Each number is 500 + 50 x the weight over its row's rms, rounded and kept within 0 to 999. Layers, rows and columns count from 0. Numbers have three digits each. The size before them is the row's rms in percent of the matrix's.

# gate: layer 4 MLP gate, 2048x384, rms 0.0956, rows 1108-1129, columns 96-191
# up: layer 4 MLP up, 2048x384, rms 0.0954, rows 1108-1128, columns 96-191
# down: layer 4 MLP down (transposed), 2048x384, rms 0.0888, rows 1108-1128, columns 96-191
gate1108 101:539554587465493514482524512456549557499456577489567526532517480480425393478522419501535550551574474397493542504453499640415543492527471475616502503425509552451557443465489483506464486577400431537571462502497482539441581537532497484563441582521531582504463524529527538555432514445418409584
up1108 102:593443451573514445448536549499555567498565543455528498510441506558461497445580521489501546571472526450523484542564489590447524498464411452487520495440440494549592579525480457510438485512453445420518522510503519501467514467534417490478572492579533500510447485491470520503436514421439551464
down1108 100:413508605554531510426429501453425424460505601494540518484546541454524514522434440520563567469494545538485513523544525521489478516540540522528545459540501445624468486415501520551430565566534453316525531534498563514539489494470540502439536458438452513491616565563385402615434499486528406466
gate1109 113:564538428512534540414606420503514526498523470550468559454519494449494548539495520456462559484503473559491484570468494470576489403458460497500473461437491405503485423433484500546521500537496519477405513548523519515459489472420487576439507491517519439501513473548505471497584509476515477442
up1109 110:449395414373442432494476525498459419472519530450511565517449454497498544434449511529518517491522508509528508511587561508523482483468494518458491472508435490412508554446474510439537455560518524538476326522500505469593485434519512521462469535542459490601480555517461471450607438550471448491
down1109 104:520464419447437455477470463509393575530490550450452446538371488523483546556485487633479651464527478500544459446509513440519459460419525558529534446505480451478459504515415539482496488467606494529439593461521561569487484503492544437405472488393573396501538437606528456481455511501516479537
gate1110 097:497534470524496494515584471579473448524477501428523453489511508492455393530501535500447507540487515601492524465489484549577445461501682435490547531545515559434494559435500559429422480461453568568450502415510473456576512511549605398545402586553606496537545569592529429485486511572505495517
up1110 100:489498475465511551469492486511488510505546482593535627465592439486490476480517506444501424510513530491463523474531592569488532598521379598546430502543490420531574373475476483494439444487563498570511495449473490537475555513521459500594494432416465453449495520494498544470441493446509527501
down1110 102:434437502543630527504515511441481492547488499483520450546429513438451494564461472533469514463511468411461580562549485382576461455476557427429546515499581519518483459551543521541447504485509514437482521541520536507453462430442471414479514549524540446497397463536410582481560547457552491460
gate1111 098:374568380473411531474528495497457534553473544529541487530460452475544534507553476515523546495504582526630388470479458394523395468434580543503455504501521511438511464498460550391358498567532494527453458560478511484419515442546522573470515576443499407453530485460411539517464428516577600422
up1111 099:554480637514613474544507436519433436451530386451464571564575533569466469483478490523512493623494473492407627585547520556476588493522376461478505424478461508497489555523507423592640497423481498454529535435560486449521493606454454432519549471549559536465481543493593501471530509485541366576
down1111 103:502516476525388488536548515428545557478467518502518570468529559588573448470476505464517422456493337481567582446542465563492567446515489531438481533563552582471504463503507455510404551530514502460494501503557529594493498462525561465465548637420520473588504430543517493492524422550548542466
gate1112 094:439501549512452505381391485565506434508480423554514548523525577543470550297495518543468389549516512473451560402586511489556477528439557532484532507671441520512490542437390467477469493523472409485587561499512495506450499547560451539460417455494515523527540532463404549439483399530590470482
up1112 093:421551528519540566538504443501505553474480457632516527466581517578504462501534403496545556502463627576532508473550565389511483488519487398461536438626566410540529555476391449434378462467557488449494649479508568514560583528629560507458490541526430484503581428494451578567576499446575519447
down1112 096:500590480512463504521603525541545501499622517476494435535503435470450489510435391454490514563572451449462515491486573433489432510477540526438490349543448429444520561518492479458445478396540467547499400433517531608447580410512457524555516485449498499479494470587490538643519610591462579570
gate1113 090:440543504563489510514547554474504497565469585604486400498454499475494419427539470508481432532459439619512440440542563412354419407440438481521579482431468550525528510540609543475559489476563508524611523487458543494455483453536566498515547487523491577529430452407455520468529575465487526546
up1113 095:444522525574529556471556549369432467528543531522472464487461523379444470436412545465517496547507550534513549436555486494402517497475524435504555450582498508542495510438504546455542414466526556538532526543525512540526458396454511458463551536546495542575507491442401505492580509571536457578
down1113 097:369537500489495508513487595447465507450505497536484490445489514457512425465419511437497518515568403520477507437488484512444509438399508503418450495399429524417482452479476466492572484518485535515486486548596578522490497475484488478450523523567496532633489469461489390499480566566492483480
gate1114 104:361554502620528523531575502486510376512492571546543457422446567524596522494587529470486435438472568556446485464467513433553586511499432474499582488522519473508463536490451546433529514669517435504513458515522495479510487598460435495443479483505516502440455526509502653499545578505470588525
up1114 099:536549524475468544527438481411441504456453509428480635541488521602444524470399450386489604519503513445481579523547520468523461500556475533516419477527483556483505520509566465531536462482471540487471476559610446522500464542608504478526475506429512475488550587444517549477531457507489440537
down1114 100:488435459458414420463541554527408479487457428496469535549589566617639446466522496590493491544514468492480485515511462459579517469455573562545401469477499543384516510502445437441400548480472367518477543517454533470528550514590524517474449460453463453441489476511448493449547419491490484545
gate1115 088:518506418495488520493543505465545522568541443605476455474482468532529485571424432516588358487477530466435489460550563466470456488495547457523383466440520503487479393538563585538550455495490415482522459541432558524479469503448533560495640447493480482564427468479471440482504516478487591498
up1115 088:588424366583417543455489586492594528501476510470508545450524478420513538560447491392519462529491590512565486514512492474619524489466520542462471532454514525432565446541611562480536518499472440441434468542439501522525544456456486457440525466511505465569532595496552531505507489438582419469
down1115 093:527385450430435508498481530384594572498515420453546455479519419548497463459522418473467493536594509487415439502506492414431414487479459538444516568457528431493533421391544470539543503608418415523543480554462489525535486548446556530565633526534497517538567504487487449454463431533468571515
gate1116 093:449415474429502526594510502540478517504505525452443556447411493557485522515465557539523543442468454463531521437387532557499464482495448408551509542397509517531426606510551526421413448487533538622506487432482485436536421523528476507509518525509521529564538483412501345506530498548454629508
up1116 093:419485436510521581563557441524366563486592450437451464532419454508511456523536498516440568464536442473526479521454559533541482524563443460522442488525518468420552504499500568493431484424466508464448508479532548435492397518498430505549459511502518516468533488409551441594586484461536501496
down1116 093:506462538497481538484453460367520547501636535459478500488573461438485559530576516530536481648514566542470482421516517460546497489481492513564591507514439480556360436558519449478522506528472473474518518491498520471507453480459481596515399455495556475467518444460528507539486541441547408579
gate1117 106:464529549492613478495435484495573504496441469517523553539515660519581398523456460402435567476457589511574537488477461508462409441454482508549506444501508428464551495502513440495544470551384507537531587524494476560525507478497479538434452449452486438561469544470556525521415460544520448443
up1117 104:479473453532415582454519589546466533577644527456463472475456352530467613477470486524465443464525435551509475502578496500527549409555458500490523530503500550572411440612448531446459587465570454464485421527566514479421479475531502573511540487599541567411543498550433504521521449467416518469
down1117 098:472582473519574528488575440485524496508536490452464461448493511540474523591515393448447492513550515482528510525527536523560530397493555544496449461538613473424611486496552523539433455476503473435477547451523516541502466547459490498476574470440517513596468533562386406543495537525496598483
gate1118 092:464512495475453490580444512480448531494480544513554459575549460461459444395558509511556510559521501458487427461497435509505577467501444558491492440573413557489545446409467534563475598454409522470443517462396550500491475431483415480469477572468533442478499397477476491451505443570443427491
up1118 099:522445452524426510509555405504416495509473498466555450533536511464479474405466471506517558562474457533523404467530505442504467409453517552537546561544454556570507436450458514547463551454447477514444475518496546421502490441519474373539480479519489501511533442418581492447433440541450453450
down1118 098:458521478482503473438479518439608458480499472459517551407479491521583473495452467560586436447535529587440528524509473510532479522422538457555576457445475517445506618485463491465518467486614495463399551481541493573564464515528504546450637444356440563480505480485526555489482524484578484560
gate1119 096:435484497470511425578502615516425413465597519550529512428489552467404486470463464552475464493445482541471528466412559426495466489465446486546511570507505525488420445475447470447551471412445496526536455566571552475524487449398469542510537546552468523536500594439414510609476512469536429462
up1119 099:576444495492460535467514457504532469481424501481475530562497500577517486504547590470524523498509488401523537541556451604484558546510493561497454507546505521530600527501485481505466483548554466495537480488462470495460494591603544498476488359514511522453492492538552575401542404525434591558
down1119 102:527500581467541525470468527532512437424515600431489472571452437501422513460461498534488460543481413503494564494526574512467499479505578549634475447617434444568492635560521548524516468534475537480602478502570553558454475430538458569484520501584523537546503462431547458468459472442581521386
gate1120 095:525549549512506569504504541479470529540541388561540576474444530469500446527521455538557477512590556424507491505428405534559538497537558464541517469508503493493528476496512496452481563568412510507505538591536569472513599509443428498474555479497555458551550484511479473536431556481384467513
up1120 103:518378507492459585442467511460487502444569413566416530508452548469449488592392534493538443344536588520441478516507438514534496544538465476516536549547522473567405414607534455459443518466518518494467581518555464454622416486400441462515503465514561511438488467437421489513584524532458431634
down1120 104:491466382531585549537419419547478436531538479509524461447500525593559405481497513469509453577477480605595479410481482488445572479465394535468440563498513421512532507485506494568430515462531470494536546540507426518454614421472446442524370387455551477477512536407448458440561529455539498420
gate1121 089:556507496512511427420422517560510526478568499630473526551508472568490444585455545461534547480538523477551426442473515582585531498541486466499479442541421559438464572490529542500421466532432501512543446480572463533553545493561480538553499486523363429503577532471466620587464472466506541463
up1121 088:472486505437431533483582552486507458484457559396501559556443511486481452485524441485372522484514587522530488404535442488405512446491558517617528513523517390479492504394419535528496575534508442527472461457472460512498450452499502601479506482446523576479530519481617424450534475498537455629
down1121 095:472444483477531481481577481479462554467456515558536456593458511470522385544554500616513471587496474499516620535388495508429539495452471592521553534463481453436540491597522514512541486474497368539466576436469533442530505464488505522386414434519492567392466465537476448481502487506578453501
gate1122 098:487516539554548496510487508554527568543492525506551526509510511554468579454547471396483459489542439548560413502507437424511539591475485487503525605518516475459462488446505349513561565448488411627518459421469481451413474589522402425498512492574520534526456482516442388507574465472470488547
up1122 095:531523470391514499417509446518404528460542506570516444422539490629460486575505501542533471434572551453437452483517464479539471487489457511545437527507451439488518458444487531517469494511420492528508511540413549460480428507474555455482520493465456528526558568450417483496485443455515437559
down1122 098:554476509543511512425423473495510444506493576475444565465543459527509483557541497467555450571508447519469511513473463536452476422516546506495382549500500565494434568508496554537496429511451455477463511517561489459550471406433384600521431487459521460509499456445542462522472482461487474518
gate1123 096:523417497463513469496537491428516476459559494420517448496454526577469571469554492507512485528500581531517540581541488539547483548502531449579537488475529452484460507457529458502407510417483528510539490437410516446533424474432524470532470433495494562442492435556506528398491472573475565428
up1123 088:531526546423472547566498585564513418466434454572392573487488441392511423532435450488475500529398464522520439455456532444542588531486473514497482548558484502495485542491440550476557542544590518504501591497514525432494428540527459509546532466566471532523517547399540518564499529421529436558
down1123 095:492485449573482601472397394573533364560490513494474514448509454460415447456447452559499432544408466589533609477428588423444409505448548532514478435591522486544437523629431517435537520528491493534536455516570475505570503440524493508523558527438454476516503505525458518504466559544480416484
gate1124 093:590438495452517517494512391529508464504453484555541529633523499516549478453548487568407481565460408489484572482472520436509402468547562497472434515535549551509410465530525477434479495460423508548371529527548519560571505476519445537482380576548388462400429463481532473526470451424484524522
up1124 093:529504446489524505568453476480542493465530463585513515543577540522538530477469500552357488470462504542524492540490468459561556518528568473393407484542532541424346448556535455416453470495555533546466534511536501619588473472527419494557461524510416419481470499508555447440460566520516550589
down1124 096:483462570486520539510479428504436528520461484405460591499421479457523452551480441516554418449507508518479525529466575554385496546441479535517492478482479440510434533469533551516534461518502448425532503530443580504518522453530479405484385508538492562466463578486472497408554417527544443497
gate1125 094:533450486517561435461488507490466410590515560505588552485562470444461517404489540489540595476490495454517541497612600483445504494466514453531492459516492456468502488544529453613503507497513525522616508396487518422494539495576506435573467506440494530490529451484429531448473557471555606489
up1125 095:407599536513439579518508446509507620455560434514424478457473462443466438596579500481480555477403500590479506519418456460529474497514432530536614623489495609521503469461455533451504579465510446530488485520457495511538538467524518464509459512568573502526514580571532573459552379505440495466
down1125 093:502511466497528570507480548560508482477443492564556540558494532473442469549634543492504513461516430566520594492351525404488449543551485444498572508536536473551534408547472472513448517519452421511615558493449454471468554587446514578470543516548579464510382543522479600477622502464448526516
gate1126 098:460486453515461522399488460508553479413514496488477538529416421438555541454550441582519394488452444436600570460452411512437528454561572508443471542535483484602477485511542473498559549557447475544453646586511530504505445442491450509436476520485483481550495462536572596537444432440443526474
up1126 098:542467457565555590497427493450571496482555538467491462454621511515531445489583607524497508441456533465433497494429517454474434418497508522497539572525417569484494579518501445501527557508554517540618524469464513497541540566553535390490489494535485496487506537492546516557534523471537580486
down1126 102:566417489536576512508507422457515479540413541525506481514560490523600483566588475472492447564508493516508458484528532425429456504494441512547498539516516577450482446526511481498580563529444530457475538525518461367558486471502563444530509515563526474545582531587445518445484565474500433551
gate1127 109:513437468388502535545509444440488532437381562487464413560539532484481590530362508520492513503511462536446513470473574540490526554524533447460555365526500572646503534476508507498462478465537455461433560474506483588459559462439483552507469576584517402488495538524484476543475492539471461475
up1127 106:496473578527589520497483502594460524463525508542412521418490563461472539532481436545556470559516595503506452466436499479454415584522584468459543585483530460516599481445530534419521451436529490530477558511542529421556409517435516442530487467528507502563603484549503482553534485513494422464
down1127 102:489511587509479465569466550469549473546510432464516517418535407610470507509591538480491481537478566486508478547539405478484444479415575443494467478540586496518507482480517508508448488524562486475411528572597501471503513543498557508530515490530456445562500550485498440546407516408458591553
gate1128 099:592514469578548456460504467461534486447511558519512434415603481563415412496480487449540437492527490491487428555498500608492530527461532512573392592494572507534464570507473517564489487486558506457442555504395448496572471456470489561484536503561446466547472533562480603435411447526466485605
up1128 100:582524448572482471419514525523527532504587587591520467486536454529470389505498490460513420468546503515460460517508470548513460549463498505544399537522531493504446513524505509570517537473530500512472498572411401518570468452495525551514481513432501485564464572590498609397430474537528532503
down1128 098:530579479469528523506541492394543588468535587511476517513410488576492525534492593575456457611503458564475505437512515564487442552556534462413590515548490466532478487472476549489506450487485490448498557454385474525428510483454455519602494525486388496543508566665395515538526473555469449489
gate1129 101:533501450521471491398446509455475444526514504491509489632535475496548502545424494565481452457524603461521513536459536524408486449508500526511395364595431447488532476468381476597470478467446399541433500424532450501415465601436613465525530548524453585529431493519487543494499580496454459555